From a checkpoint of a small transformer trained on Wikipedia.
Size: 8 heads of 64 (2 for keys and values), MLP 2048 GELU.
Each number is 500 + 50 x the weight over its row's rms, rounded and kept within 0 to 999. Layers, rows and columns count from 0. Numbers have three digits each. The size before them is the row's rms in percent of the matrix's.

# up: layer 10 MLP up, 2048x512, rms 0.0356, rows 526-578, columns 256-383
# down: layer 10 MLP down (transposed), 2048x512, rms 0.0382, rows 526-577, columns 256-383
up526 101:575455486430480441530520562600502573393459472499565489344409456513471465493535423521548559557487457517465474440487609527502407530532484475427448483585512487467491528560505514575499573480534514458435542507537474452490497489556465459426477433469500542479480479454456482503402618468586497456535530574573511534583416514504344414497537523408498462464532557429538460521594572549508495502481
down526 098:576487534564568448413500480580536493455537479543479622499532531407537516544518587542639472544512521488541471468506442550554555489603432524488454406566570593495476432457511443448507530502472519504526456409477382522514469482514471488430547509527561513562538531492443513497479529519519514436513426578464516470454484564533406554540495517557453480570458390535533548557518460578521446550445
up527 108:560479483535469432495516533521489495420494490482510522457479558469438525583440462576484426442495553423478535514630471564474468548576560522497592479499589453605461562459473566466606535574455462492562507544567495519470561481585435434388548512529447535408460527543518461440532485504425479477420549494473467450479436476505462574573437499511487635499482466517516587525470475411582448511445
down527 107:514532441505480545457432448577514438333538418458481435543503549486607401580517553506532529637543404461546530528474530469541483503438508574450574539553499541420492447436434493505523568483435510467405481497412515482475526479431558449507552511384513513427477417498522525466426579451449449524489524528569479404485528572476584544530460465557405569584512453498515542439421415562509464639547
up528 086:430442484379467473419545543539533594512510504523491522514431465437539549493519458500462430447572443517556552576529485552499494578466495563471588384509503452474588500477561513533456452565418527500475541495505548535516470479465481423513504485505458520570438536504498554564517448494477537594432471524507393470488525611581505524553444542509493579537416534471494494448551499524492501501482
down528 084:567540480527509538528452439451470400516496469485556534467524516504520385415504467505558582425371597470474425463551521467424462510518527446497485522578525487514435422554528583500662510507555501475600501583491451517430499510514545535509554498501496558470604452522503510479460517453436439471514520450508497508561486453452441533400486420492547520510513473555517472563469516511450507494550
up529 088:569483479502480445412438498480439536511469456511549439502534473571509538517492559573531482505494522461548516523521488510488526478502419441403453515580585507491523431478493522441520537589485550442545573536656480534563556390456545515455456498442538518583525425430610542522468463520493532519612536547445494457444533502511536509456510459433389513403444465521500496556479493504516532564529
down529 092:471484443457515535554519525462549492463473485483439587476487504468476532455487483544500548473465511490447527505463515549484400443491627559614495527490430444508467509501522441476525591482582543502412452502398418482421444613509476459528534368454488538389479545463439473444474496436558416524419515525562514571510505521503466513517515532600567474515508507496548495441482471525446515437536
up530 113:473505402521485487463449434537412456435573528607549490477491593491571514431462520532448484533464509471471564526461572524552556372505463513499593481587509454496537527470526524508565531616588467564528472455523515543561518491429538360497514526555453543452577485451483426574561499548482558517368522504538543538478543477462536432490516496457516485459598517399494416509461450473512481527469
down530 113:430465516483472534424437397509498505493581458481544423579426511550557492459486537605432537528490440524483427469398473530489590477453470479496458482512517528509465435578553479516573499536406446516521613447469451554621516498536453425472505565519451464530452534441599474530567542482431461493449500571542453575497487558429542430503519469504551576518537476507448606528582493435386526558482
up531 100:497512398371600524491460533474454417447509471471488461570473483541491462549448622511562540471459528529419565454437576499476487505496483564469548526414501488469550471516424491541472465466550486481552512507565584375559594436465594547455520497435508565552501423539538618547395552464493533539547532415576432539535518499550458454349457494445456478437482546392586423436541485477485493527484
down531 104:453573443528540545527462454471576542587498435499476478536504496490556501473465499516510495480446484512473519511659410487405615571511486395523503448580459521516479533481430543503458535557525596438448556524505429516493451562568343508532499471534480484463542486456479423473554392467522429511452523458464453489495514546477506506586545463514442467485505476519570510548509496515441426510514
up532 109:499423517490469500542478413540561516532572555422486518524443586476423551493477507455447457478468505491392450506493433562470452505463501508450471416408543471582504512468439496503502536553452492428552512516484466539470420528599493563497551478479493501515444521496557463471520517523538501434492541527486535472432587455408561460588512480524494466515606493575445554456566582423555437465461
down532 113:541564538482541532506530490512612453412544497433550538535536455501520416537430487497533507515497473562538511524552513449485554466446523526507533454614525486522510543536559469577536503486494519475371566509530549506481522435490467453470442476450516419520459500456536442504453544596467545617557499454479537466486607358507432503535438428496487489458447489411531544550491473536427542430540
up533 103:427428553432410489554477488530577485532469573494532482379392471473429507556442516519539553426486514491473553450538521623448434534545532485459515509603528489482494453444482538489559542433497540585483448552478442546481518523610549484526496511448527537449552412549445485428507481464551477517446520512378506515461463483512504447545440474523571513565531487408459486476414503447505462517464
down533 103:447579488425530483558514507520431478568515591511430573575458492507565455519557518461485512434481467564419507465389300424489401598598572556461589383524468439522504430493532532510467554440426486519496451539498482590490496533426497550412464570460480552445619498507445481533522511510530446373514579491446477479491513505592506425427486410450395468543482515463491511531472641418506557507478
up534 100:550520540480576425587532540489529479422533477498481568357503494445580541529479467424497400452479574456465448449481556454585461580533519417465425500536456480525547510502523495555551494582503442464542483460486537503469391507530528487523514506524509368474506626443406510516498406555496501464478485511533448507520456476467530434627563476527538496420451538488478480472488485402556519407507
down534 096:490542542534462551477503481454517486527465525478542507503503484552525491502422529543570419497466425452458454479513402406500591584522446460565479511559503550484593389523508466462424555505536430499444471522504529483560532558538537550516495440391607540531503489497488454574530516589446518508471540463471595473466485432531557470471462536470494535561515561529550477463536498378416455552448
up535 101:451452529508497502479604481550555529491588502556531587410526515592445464457572507505475450487450515377476520421462564591456546568501559464402407446472563486462587513488438519576554543470538556479479555510570467535526564484458464526613541507509461516532511586557615579410459415398523567399548483486497453509600424586510538597589488517414564415481565522541514521407436512467524433408496
down535 098:533498544457493487520466498492576427539571539491472496480471508597441473551470508413448512581524489469507515497514557478455554529511464453569514547456480557483472605475510505427405461492526533516576463538467470443564554467487461543588475417463538544397489491488481464458482471449459418512533496486447573507452478525472401449497448476535522456524601583550575483463577418516473536500456
up536 100:483399467546530442449569437473506497495483508576467504483559456505432531483471439542503485490498449552425420458466484519500500467465530493526541531560496460541332507488558514514450509481467385495545491464479423494524505494564560531544374463569541531381625519536492451580480524478467524552456458485486539553568399457493582562477508574503550487453580564617553547422500561512683471505473
down536 101:486488466453497440501416507511497519523540517544505478358480459496465512462534567463435473540523489451573495509502475606510520498518377433483503403470476509595503590481545434430468438518499468570516516433499589600525560548481459447421426589473448566598423569521533626467542467538544517560545481613499524499498567485472492510470462504465396528515431475470449541599488495402495591515508
up537 099:504472539468529472468501502529472516556473481560464530592568518474459459484506469586389466418452496428466589499557536499419450417551503498448595439567556432578430567517433506610539442503547517587526506453555560514543446481541471437467511496541450496442533471498561455482535509515477496416451458464495558563483491492540608544512472524516433469471474418488489458470548581560499543461513
down537 103:555437525512510450586416480484516497528480531536421444510491556485508528509565490477468593478509549469484590455518510522533527437502558520486477518485471530531488576446451496531538429575577550554481555553482490483453536371511558432531466542523506459444473487535531549467518370507469473537445501377523502413432633548530514435439495506474559597395479503484415423487560533546535534445465
up538 096:490625430555428646437543449479632512528475577479461491546472482457590533579474412452469591569418452539538570436455519491564507506565473509540566536462518498473534399547506458494476542461582509521583551576391467507446376537483474487493479553565545493451483565404405560586418418445518468456466555505471461468491520491440424505535484483492549499501465529561520597457514445430479444451403
down538 094:541462502526566482538434453463535497534541458487549525477603558538525467559522494431427514408454546514497506516436516464534500515481485482512451460584462503509507546509472474418442507576497478478509514521521492462444384498539559451455556550464515404600547520450532614527548502560477524459547587448586610428497536518492427531500506482506591466430439506490538486450481550493436512519518
up539 094:556539555538482586501587482463494423452431494559535552537534534584376575473380525498592515438438548432451604521497558483435560483517524532530565523531461536473435634555411459568482571437511551466482439469534525531566442562523480489441498521513523513473564462508501495517559488544559446573562446470532509496507463562427509511538484491498578521486561452468487488499486619525425574513526
down539 090:452476512452394604489474545359505520443486470470514488533479448432448504569487583463481512556522381411538511542544505520542503596397485412582455469517489490570418471441551498465518432484463493493439496480525475462484532510562446496509493390441461470464484590553477494543471557531475559543482448544542457531480479426505444549473505502567501385496509458457507443505505532458496452552470
up540 091:522526535589447615497547563443515494484435498407401463508548472399540493523569557505550564526447639409481445412437503491610526481540535430504540536538421425525568409512528508551465567602508551593455467503563481542473428548487548453519546513501488520508466487463554537538547444452444493417507517476555492532571416528487486482540541477503448539465481434546601532551504575524553525473504
down540 090:469513434486476467528459524469521548549467509462545530444491583512413477437512433557387466556533470484554474582557498471430560536498497564541481514495558452477366485510568518442487411391506464499503510512430497425493570529492533490498479530478500451452527506481478471435427560505438521554484518473431514513450528411553531459433479514575591471597526533465437452461475464555557425505469
up541 105:426398524596378544522488485516592459557472607485505454389561591568511505504542538490516532433473509487430434506484485555543518575526534605582450540393604481504406513399440557429516492500547469532510506541546369507471483466529514551499541455612509507465574507574503425506488457496486474502490448438476422467438500505460486463508527435433574503437584480583455554466597548427557479499441
down541 104:415501554532534461471508470511415490420558488505510564517505478500496482464506452534512499539466448471513492515497538514504559464466543484554545469486472466456495438516443467509453492464552514555448548434467573553538509486437517389444512562388445449537523558500493597488578576518469483525536535527465487458486491453477471441555538522487411550532457550501472392527500491446508583473531
up542 092:461479523541494521433558520570504534486516517557533566536495522517520480489515466573538429512478524610547549475443438510501525521469475489632571389469519503454578507512554498501466570439578479517493467502571476542478427504496485489494436503606440387605419528546521494558343518395600493473537456409525390592474570534478641402549625525462530510460456597618490541509433569507455516493522
down542 091:471534437597493496481471490546486479489471383605464430522456475502514502618386476519518383493544498581546376498501526476501448508587528477507466473524519559487467458609551496451448576476473497509448590515492444489517578507469349522464508434574483431558574529530592533482537425539520552508481449520487518390495452496503505523456509461503378575571407594442492566530532504530613465554431
up543 104:486507490474483475544489530443541508431548490543614550438529452454363473457511433470534617555577530418521592504563501521523488527539590485583452558528562470541441485536587538429486567468489539517469488517537600509530510506554553389504518468487604478491555429493581524576481604440495492465498491537460459513447517602487462526458475511515588473468479514560536608509550403524519442447494
down543 104:414458539543568482515458528535534460495460544439480446498542592542467504470389492593478455497471437492521575546517474488475478553512561515505498435436470482496512501545512553499444498453467500455409568521553426569575444556488441522544462474497435557496483507517471395452566492565556475451392566481579442602487442432414576508518498583453510546541454451474496551516502484402486499506523
up544 098:450520481533462568524586494466522441458532517463456543569490590497501423448375521611482543449494564445435409382427546521481512444539517507419499475562496484537535483458542561541472476480456436502544587562425499473568552453470572375485537492480476502472566530529522544474435435478489584574437437506522516419606537500522486458476518520449482481455470614443563490473549519454543544526532
down544 108:517424505503571495501511465470524553400536470529437522468538496443445445515534529466529529536614440419428528499481487493554515457424541555485404514568449612512556450501561462487575416566500563531436566559483558475516545480462443508444593437469563480570453528553537502445531490436463462571495531493511531516434519496488504565525502469510508535500496586418446550482490505508528524582550
up545 105:587476417440488389459498453516573444481464432506561494441569440591447588546505505395483470520557507461434565487581425480455461495523550443449497414538522509471575438505441518536533453511479433473546580565417527455552528451507531533501476472474530497449575477543514493497408485581477542484485443545578490531496502468478480510474408546555606530468504514525504458456515506403586525448498
down545 103:524517447476402474582483540496516461501458667488413522476435518554492441535515414526477518511452524482454497478492534504461554486460530474499448521481483537450574473447496449529406535587472462531475506408512541437527514483474574492538501513571581529536511460477558540504504449450505521459532475431503618484498379467567461448486440529547587469551545497427458524489396554514514510491510
up546 109:504558420505455507597472558507508382497507451426544529627532504508509496467494514505486546489517468537511487477488460504516473486492467506473486468595544506576450461544550450488535415558482635403444510506486480404452499478559488534461517491496537521533457539585502528565559468512524489420538577527456464528600595586577455447489474425478506488450486468400468560526502593577468545522497
down546 113:566484422518490516477533463456501556541608437449536533610442475599597496582462587575460495521461509492486549458509509507397514529464483462526513457559454483601446507481519546466570497550574498536479479548510549394491458483502498515518456378468447459535474364487484509447536506496512526487631455598531527450467536504505453402603467584477533509438488492441487533471462441601535505456529
up547 097:450554485463506519504523465490593465520444598443489539423539527444461532410374566600489511526488490392488455521497526530452540561488519456463570485518509467556572446462498466466490470526546520451573606547496428486500477519530540466559469525529471605599502550490558507463519375559477551471504497405563477567585545458472581429525440470472496519400502552498502458557515415386526470509487
down547 096:436471495561541485547494437612537511504519510545538524464495451436508456487475488446462419528503450496476575449523498515558488607472398532553503509458437489546474556503458392502591452476535532568466528450543540509558582442515527606475543415549555509482502438405471505465431586433514457479505433566418529475483506526512466526589577569440473484511461520567532527520404539494505469428424
up548 099:468558485485497486459507521491586477635550428439580573502475538467586525508523444482543584531531431563364550394456509542512593459482492467558479466545488442504497458464535502606491450545508500474521573624528539491495547413501552482523565473553505541473541368448531541507471498488497480402460526604462389489449510572546456417455555369496594470481510481554478452541531502534563527526539
down548 100:496527425549610509535427429491437464508553536541552411557444416436522487506415527442450551475415435536610439494452489453490489482509533529485500548429454500533497538482534424443508455498672468526503483509494495504466474489518556501510425539443518558554497472540482485514524479546486480530424494495478521472476627491473504474646530512517458511459511502530438446464630544484496493418372
up549 121:586463536485499499568500440599482469432485522539539564437482472509399488453430507581444568508469531496477491444519527462428489492485533492476515550539578417422406510565511514429498513553573583469448481520495387479531400610577545395505569467455462379483442482583601389473483503498559481610512512498585445560461524591475537495488491451407522527500489561490519491454428474543571548474453
down549 117:560452464457469495493486458481496501481466543500502498476552482512504522481417554492408529549459505514518504469469494410526543499489485501473456493468466495431432469509479512423531486486463530454477491570539555431536432566460478425511511435451458470471509485477438528489577422411515530530460554548524545559509507444482565575582359457378416567543492541427532505421514487480525516540542
up550 111:502444503442424463490516424449479539481393609430461548425486517558475519570523567498456451472501474432458581472500469496413555539498553517410458451504552508541538492478534490468504411514533546411553536644497537484529463553522543585477505445446521504550469459499569518403504490476570455470398426486481494524588516445518502465552561566506568428509521521534547562510499489486464435475539
down550 109:518476479479560494488560498492463571415495583569510505584477505446461532489509473519523471515535437547446513520485526359528492446479547508444530554483535428494524551531489438455453483564567591475474462534529489561487444472551483477517452520512512448583386392476513518510570539533447476480431465583510502556546459529475421555568508506529447523457519578466490549577476528518399512525611
up551 090:472446399465455493455488443546473495483448393480525459548480496522547512477515470464542559481506409565552461511534504497537485497537606465488447530629518455493544572530510591501598504531475455509512510543445431527528591531525474522560517487440508514488560522447528449533401512530521524488489435468607384401561475487492400501484577504509482489505458560429513552539400506450534478544555
down551 088:481536556494516452571526519541458418499485426486490583525490561478488509564507462578526418505499483489557516536464521530402519466476545428514464459512560604513445552463574472473566504456543478499382499398500459392511497483499526466402461568479583489468523432525460499501510569601456443557567481534478549444412537519581475576571415590483451446508574423477494407605596557570550549511409
up552 107:528441482538440617486524417544580499524523566569538471454509501533364460496542424447477496456481502488504568475513448577565523568458515484482455515465496526469566480483574573487536492537479570447484558648455426528508447516490514558498519485487441433494450516434443540566461576498531547439470456480380494481472445502375447488489519474518510461434507532547484584545510547542517468434506
down552 104:472477522494540520508511511460468526499459433517509524475518526532388564452584476484423488473529486465511551417579489492579519513461557545538491512435406484505524359430512513472493509414467476512502537519490456447496471561493483500491516546388596443491480501559517596409410502403426465548458490492437511384494581565585516501469444487582429531568494533535533471527453482495578462557539
up553 100:568578540596449611469493517472478509491449477445462500603475510447474439460508495461412483400502406528457584489517422453558597581391448518462566505530464486465506523553570515602517498615525533486511493485475550456554402579594474483624537508562426458555501442439586512541557499418527509506438477481510501470460537481550461550495516421389506516494483566435571552449591437462550543524522
down553 093:554579496526545492530510447391494572480491559490494500537409513492484452488458492508514522452529439510468539558432463559483464428563487517514450486456569572547504523489541563413513563419400496514542518470580413560522501571453501462426543548590418510534486554499472594430481484516521533503539497472502478557434484469586579485375498535466476497464535516508483482538472566427526398449450
up554 107:436540456430482506590526533522466475484388505583516560476479436408609561527579566535523422520508530559526520428526467496506410533505556435482543429521561527533463518504477484530569462499449480504532492510568535509467483469532595551437563478583474502508610540591490450563543456471593525504572395551496633591514453427581425473452498477493472463472501541533561461492508456446530533489491
down554 105:439431620385411589565509479500570623577576447555508451471420515497552499502452412514483492447463489546520523478491524520422567519500578517506450486493464462499568513485540595465542518524488490542441516423560465415518504607468468453438471514442504395505581574476516461493539558535507515442531412477480519525421613543498526569425568410538566482402453517496488601517482529553446564481428
up555 097:536389431441421433463493448568419430527491463560583567457522492571476536464524528528384557540370599537448481533470577621416504431603460580495488511487514461511481581436475629514513577511612516509634406531504461496487575489461484460396522460515537549473587417478492351538568530455496502458508463468489442535440534494463523476515510512532524538504443521539551424553408519436564442481554
down555 095:457504528541509502507545465584524530504519458513488461487520531520511504487436533469587387449485491482515548478480473452483565480434560578427574485515553562560499481494528428543457508595472546496496544454489426497534369601497456527517477426463601480499540527455503530425513454548507453496509529442552513590500460495561486551510561473490524439506449381525470501499480505493492645503563
up556 105:499492493546506488544388460415479500548622546509529507510523507481508479518406630488546537560572542585446529473572495514453438382525608425451462435489536504474550462497500499457546475567497541422604618470533553451536354512458572467494459485497432534556562454568518535505464471372408553523501520500453457594421418502450585412493496534515500537488549469467533495446494437552528456443448
down556 123:559461509507500407471473491566518577488440544571515511498470428490489495521465595521443578564559511552516483502556537511485505470454468425486574526527506462537485471511508537516584546480528504517492432511487413553487497528553414533565512444474484487449483576566508488584487543424531552439470432482502537453477547531545518503440474455516464527485492527495556451466511486543495495453458
up557 095:521439512435513448494525495526597475511453514437499437595501467429497480420544521492470475502486471372501509519515479510530421548430591598527498453449447344582541550467605486535524546478473524454564528475531541571474537479552572479480553466498593500456528446569527496622527541636443525400459584511469465504458490456442441445548528485481555541541469524509524506398525480495505388503473
down557 093:540544510455519542594534498446552448562490443507462477491478518540477552484496462560445411489513544485528518537458506491504479550518536451422478427444570491498483512493496499464433455501415502444497498498580584488454558385528415401484497549477522520539472590529547381641570543590472607525455420427399493407477536543520475425591568512464463534496444444446485468476524517497561435478516
up558 104:542455412484469470525497518514470495452533506467589470555496528423464489497408577467545522443483482543483560471479414523523407452529627488471568425576478543408520434587510522511450444470554590413498471565528589502511505487539535449462384494517381509457439554475474450546486552474520506547493424589526603408458542569433367502471450512525412477557495536541542559461547483484475498549435
down558 106:547473492566554666411444564598498482469554501462425438521522600550487499543555479435467541447501459488547493471495456519418511476463478431530505483432509526524579475475490502480473465530546517534517486548530403517465495540464562467614469567413493418543504480416467511494547508453409456551509470427511537492423506585429485499567542554481499501461583541471415482462492550550541493582530
up559 104:553488512546512505527525496468469542561559426569601571382605504509519467497546454570487546505470462341533480391557511540471492527501522483491394518548454539478417433526589510502577540511460491478567500473528529422518487526493572418457484532442510595484561433487569407480385562545493573626453506506613510478550527511485516443607439470452476552464471557501474440515479503426538390552395
down559 101:531463464430550508549533544564539522432594384476474564496501491482536494517589465430403530523559489564440427641473523487596511456453492602545605510558525494556480569555511528554461564590500416440468507545442569558527509567483456489528514587484533487588527485486544545413487493468558513488546595450536482534478480333440527463446540513486525501482577568514412473458394409472492424486495
up560 093:509564469465493499495559480553507548475452480576393490581567466542484448462606485383471479428431460459552517440437532495562458531512567434522554407433558500510500468552487433613474580536501450458565524506585450584479476578537488497390542521512504462507537542460505490442537604547540539604450522574484439659458504443456385467426479534627515392512464462498501526449457484498467550481527
down560 088:517522491552522558388466457459495511494568457463500472497432513472542623523469635507517481485538538486499445602561559506445566551468418629490457522470477524485523428477471490433454473454444481513387489515435570426557487439559471471516439598494501542561479516542463478425450479497476506435453423458571464355572445606475550513578550479427434555467501522579455553537536468567479479552504
up561 102:573550561433447449551467498497491597553524481542513514496503667473540518531445474531437442515534507427507465477454464528520499490497538523548534518534440527613553457534570518571470448496526501504527493586520525490601517568478473405543421457490484334435480472506482588541440642492511512523454504531464531568539526458439482554458537495498552466357487522513561412413590493484582538517482
down561 098:479518456399465525541548507595459491532499460559523551460444395537515412524421661520509518583454461582517539567477470424511465562574425539512470467527521469510474586521558499523599515529512530549556539540519506519482511509485554603468514486589516455470430579501538517457574503574510489439552531440500556462499533486530616518498500482501458516513443520437438575570506508484457416443510
up562 105:503580449483441475427566533570444485397474500549533522610508505557453514552525446478536591474492493449495495503530487530492466482522464529427537514481549546486487526567472559533449420550516481434538584508492525538557420570398675495453474512563480521494462549467515595567526513443459527510542586559562473576509546535570513457465498540485513410391535430479466520438548562554434513485568
down562 113:453391563526479485621481584467548454472500536520510486525478588461466435514458546632585514546421520475429480492493487470488460534487474513592491504564448518471440474515497574502572600472528485486474518470627582463520517478473410469394478455538458572602570516540520500517461566341500461457475469485547440527481404475425531567519611453466470611537568507488467563566421463453524456447542
up563 105:470448464429413468456439517456500516431446484562525558560453530473514394475532366429469506460493478549495429462539454541532533576577460508447454612563531492571534467569457541560569442460465451566619499560606521534483488495476540498488468492553517538561539530468600526464423515557493568505522566469516447529468537529483573534566428550521501478488502439484462459520461459474529490436425
down563 106:499546443542523512539551481521472539533494489484501456429491411535538519495450462424459444525502501430530487494532503536551482490476522507581549455457471511513448502463525499409488575521538471496491555497501507490394475463423573396577574421433468490535448508465479402462501546501454393492438468489520558543559469479427549534507506610510447424502481394525547525468485508478449554493557
up564 100:459390499481544441425494572503413527593528520541445501490577569521458575439532498534511485557502500540487564496555533445509474433456558554438547482529510527451565543599478569511540473552460453501538548583537537440497493594535521550492515519564470408610471507565555465564493450580556532429436498464486652496455462478585536382530514464530507475398491523510545466546527455491523403539548
down564 098:455521484362445447454523523495594500436484535622519532436532526532558453597556438479492567516541496441489511446470552484518559525469524525442544469425453462532522553523490427478502513446431529593555497587568547459567520420499589451334500572464519500434542550588498445527519471448448533462448506523462348594540461475485463506451484488527579621490437564498568516431568511437468501533493
up565 098:477489458535442518441496602557443548452473496497529580543409436404503524504463403562549495517471463384499568486506503530440403528546453410556549441545509337432503472521522480479565495514539442567487597496569625494513393574493510543382502461487466523447483528451513467510524484548459528472564558561488553598490545494495432519536440583408479410466472526522575452529464555454486477545362
down565 099:489488503534439465488471464475480556534520458508515536485548530463451511535516492535428469445460454537497592459588510508464502535550573482477492440563499492475427490450439442476551508513455581641527522603511503511482509454434460565500586526507398466499476566484560417492461421479436492509553530472523474467538479481500505397460477537636476567477484586581508470438532514512501494503523
up566 095:450541419403509473397586381546508385508519495517604506589576468466599490361486567541508506484495558436451517493581511448471376583504541523557446448439552543496438544524476594422517474526549478395575567470473437421461409454533486547526461445571495490498597493518516456490484426516455460493501493559488529464517527481538533551541519508502470480471464562431478486385397527362476465501464
down566 093:580468520451643549545463545468493540545463463544459448503487472536573579511427434436488429428520524554511558517547483531504554473554468457478534487474536511468519536512461479469529521471553550386515492473486468495535528448508503571557617452569516554448521410519569531388519567493538513500499483573529500501461496526395497469542535485447450565495513502611483476507466535501548493543509
up567 104:492407491501458540438458495480440482445484477468579475516560473490494368528521573495475534539489559467523526494519481528437490511556561517398527543556529466490505491585500538446516504523501515543481440513556498521509456503439487530437482463515473486481469519453555509500513467519575545489525495529530476482564426538520584541516406556472497369446475454511533466518447447524564530463479
down567 106:407526476458516538401575530464460536598457510445494449476500510460531461522491540476478494597500548497519432467477488595518554548475480526529518509464526416505497555379560541481393502472442571467419507506541495502545501442558518505532508472529524434543524434445540466551478472526559542532429528536474482480473554514504517525458488545474556487503446584396481530481532561512547454466443
up568 103:450544565549477505546434536514487466541468425527493533495515555536454559411459533521465590420441570482391460440526550481489461555472408500456495518461458449460519525519528484553453464610497617540466553620421450521507521510445467540426588503571562421524439527601559474515488420475430527532495579492509545488419545479496582467527513536464517444513501525613423513504434437497496485552488
down568 101:475406463589588453509595485498529487479441582554525528452476444448566477441451518438459460583567526513494466493419518442585502458496557473444469496541482570484552514479604532523612479513427470433507473462470525474492508476495627590473525511567540529451560486506408507376465515455548511454455519586510418488571572490494489447505517470552541433517492526503484411470485516478557509525537
up569 110:493475546531524547480492554517475450457412535527455545556476501453519403546520476523477492484612566461494420530428462516542481518462587446526517443542473527493474517474437416546584423499538430497569635553539523508488467462488508540472473461581446438535569450537486487553538504690485467477527529528553384480525518438476453468550476607514488491462531549493560434459569541459511398432529
down569 127:548445459527434469476479502441464550553485540554518448461449572521513509475496526574495537428518554542497450551547538523548562574506633557496540483440500579477491559485540490590492500531504531448504568558478431543460510437518536536597542386520449496536419466514476493566526509581517543535590359526575599496436474539456532552376427544510434482442602554531496526520503556415509463444513
up570 113:459488435400497522474518579483644393445480486443534513455457405432442572509500567614478556459629461560535535428492509485451518498448517466533467452551495497560599599613483636469477464571456594421496558517429489372487540546549560435433486474527504593520487382525521538558452486449473548517522521399525464467559512516426443549576480483434543554515503440458545509507443463542514536581438
down570 112:568443548619536493453552477538460538506523456525476494468452508499407471550586493540493564499450510486560500615492504529438498547501501369410524514475475477459534460515554465590465450451502448568451468406526601497541478622515518472508546548479403459395523584562597443406532455528474534492488532440620490513449538448441473494527432568497466434404473476487498440540496650485410389452546
up571 107:519478413521517516429558534534499542540513515550495485500597533544409532518454501542437520486451513501526578502533546567465452494469519408453431452546580437610581555481494552498464549515452558475437501486502572530529542530580542472473514442518442413441516436530470513519475540451566568483524464576556496513529574536464456521479564585487418562479532509568494470531499525569555422405396
down571 108:449476535532590501598495473572493553533540519437515547605480545523528574428472570502414535431491493457416483584596482534510562484516486513474391500541519553488473526534459541592449560545522520459561563548416488496465494438543544420461532432437449536486517481542489467373593501483504522493483530579471485462449482515494568537467529606618517523523439499518472444548512444450469524513497
up572 090:571475461405454469633455496447577479469527492558491479552601521501445468508461482519441485488448479470529474417589458481523444455642520485510441497460640552514485528540456457518526583477554539488489488517538439521504511492528488427542510473421493372490522420493506477463548587449589470589497558491486523501445545498593583423492460577598564471438577508486495504490459538488465572476461
down572 085:514459501511541506507528496555504481475396474481511493393553470496515526455481675486508517465565555526512489524435481448527547501462522489603522561504447549576438473508516477520402451625572503477579473545570462451491367499456522518464468427540461588559483524483567490558458430525563585510513457473482539463563439578483503563643509502464407534522482507508492482462564447424543513518577
up573 098:509472503465543508468540501468529498511421443472427521422530564475522418536572518503515513476470513419519490519524546579469514454419532516541570457471527471508479618499468466526599514469499579486499499513510472530493497521579466432528530473480482577355621485628554496454568484527514604481509541459376495561524479381528382543603478474432446419588480517543543575474495484526582477511444
down573 089:494482526502551479412516565595542489475499519533431418462523428490506535518565488514554469556377446525526394426460479440450460532596537532484403497425537447523623461472477501560432492499437463438570489544427551507510579391444482543607490520472500464494500443474412422549540545462464540390473469523474477432496506427486558456471521532439490496526488442473472568518448498477477529480508
up574 104:445448574473499520442524432446633492589496541461495513447512456489479522382505609568538516594499502535519557540417567523445449463454541490548487430502453505377558585523509465545525551532552569593393486497491501479514541435525512519530456513476525460478582421492525447521533509527520516514477519559489537519537524570431439542454549484470570433522518478494575524557449452570426457467474
down574 100:453473507511436492444578415542512558443477565449519492552530527470428493467496455442482608547432500545557449511527555457522587455577508539492486476484414455470450470369516490453474501521474492497577553482454466397557481505527500502463404453441458596510557369516443433448515574538550441561478524542462542496447452462526530590479461450552465548441577481518492531463601474489517500557442
up575 102:460509523558578392492494531570400431410559415447609584489417476540477505570523516531489442473474525500528491520577520606498395590511546507377525500517525522590589423481584430438577454620448524354523487555573499478620474536502655554481550428514497529490455558548550456590433555505454538435539414460496523512564518464523410493557515556468559529506583499446535602558487487511611437537530
down575 103:386559511362472570554496535464533534523496461489412490515464491516464483524502476471445541488489485483538514457576406477520424566485476474504460493475522609470514505512494470445520544485503429504388460484479500599448470505475471428531547480483563455494467479513551467451547461469529489571536538502444537539497384487584519563575466568545449529519475466517503447487445547524418625502478
up576 094:638405478512530476460479533508472574454570508424474436456547455521524512568475511498548468413471485557522466517517523501491402476593601494565539494495614443539443533483551575501500456569578455548573435455463438515488537471521465430458476509575338450461492473536463547418498399427505461502516516477488461506529505498496407464458553586519428554495488557413479503550433438603580465546574
down576 090:405521435514506458572535438449501418599516455470483546481404539462493467470504556497440517572491572466526419424536474488543598527433463463520514539493408561434570472526493433450494535509452521519465540510458522488519371571409520521542558492492605531580509515456557450547429566471509541485507471531479494494523542520463529563559450475464542480510537496478463495439612533499494550497414
up577 098:468439486517521454443564473489533477465494499547517543431527546499543584532554536562433542550500513531449418429477461501463511508495449413393466458584450527454468452490454483621515501574537543559642552557466493540377530454553484403432502497510505474462504477531473540490516498549444614436473514479547556454473563426484532441470502561503405465473485556526418551499464535461601530516537
down577 098:483600458567641489492471526494555468548614494461519450443464431503484482484488486486553554460501612474487527474444500559595550513468526540551513600393565489495454477503525462454445491540509477439505466429537508506436463517471501491453476476408536551560484569447568494557453485551517426566554486474523583513473517534494484502560502447485527531463559541487619502435439458447486387514382
up578 090:534477546555511493449487547551524570513516606540403452423553517469464608554480508531421413472435406543496483531503597470492488501567503466514539544501525490471451589571481545538487524473485436560510522528531469472497532584429496464474577443611415475437581425532561587436527601441558626530493491608500590480453425500442471550526512462576418471511509519519449527505484372403532522585494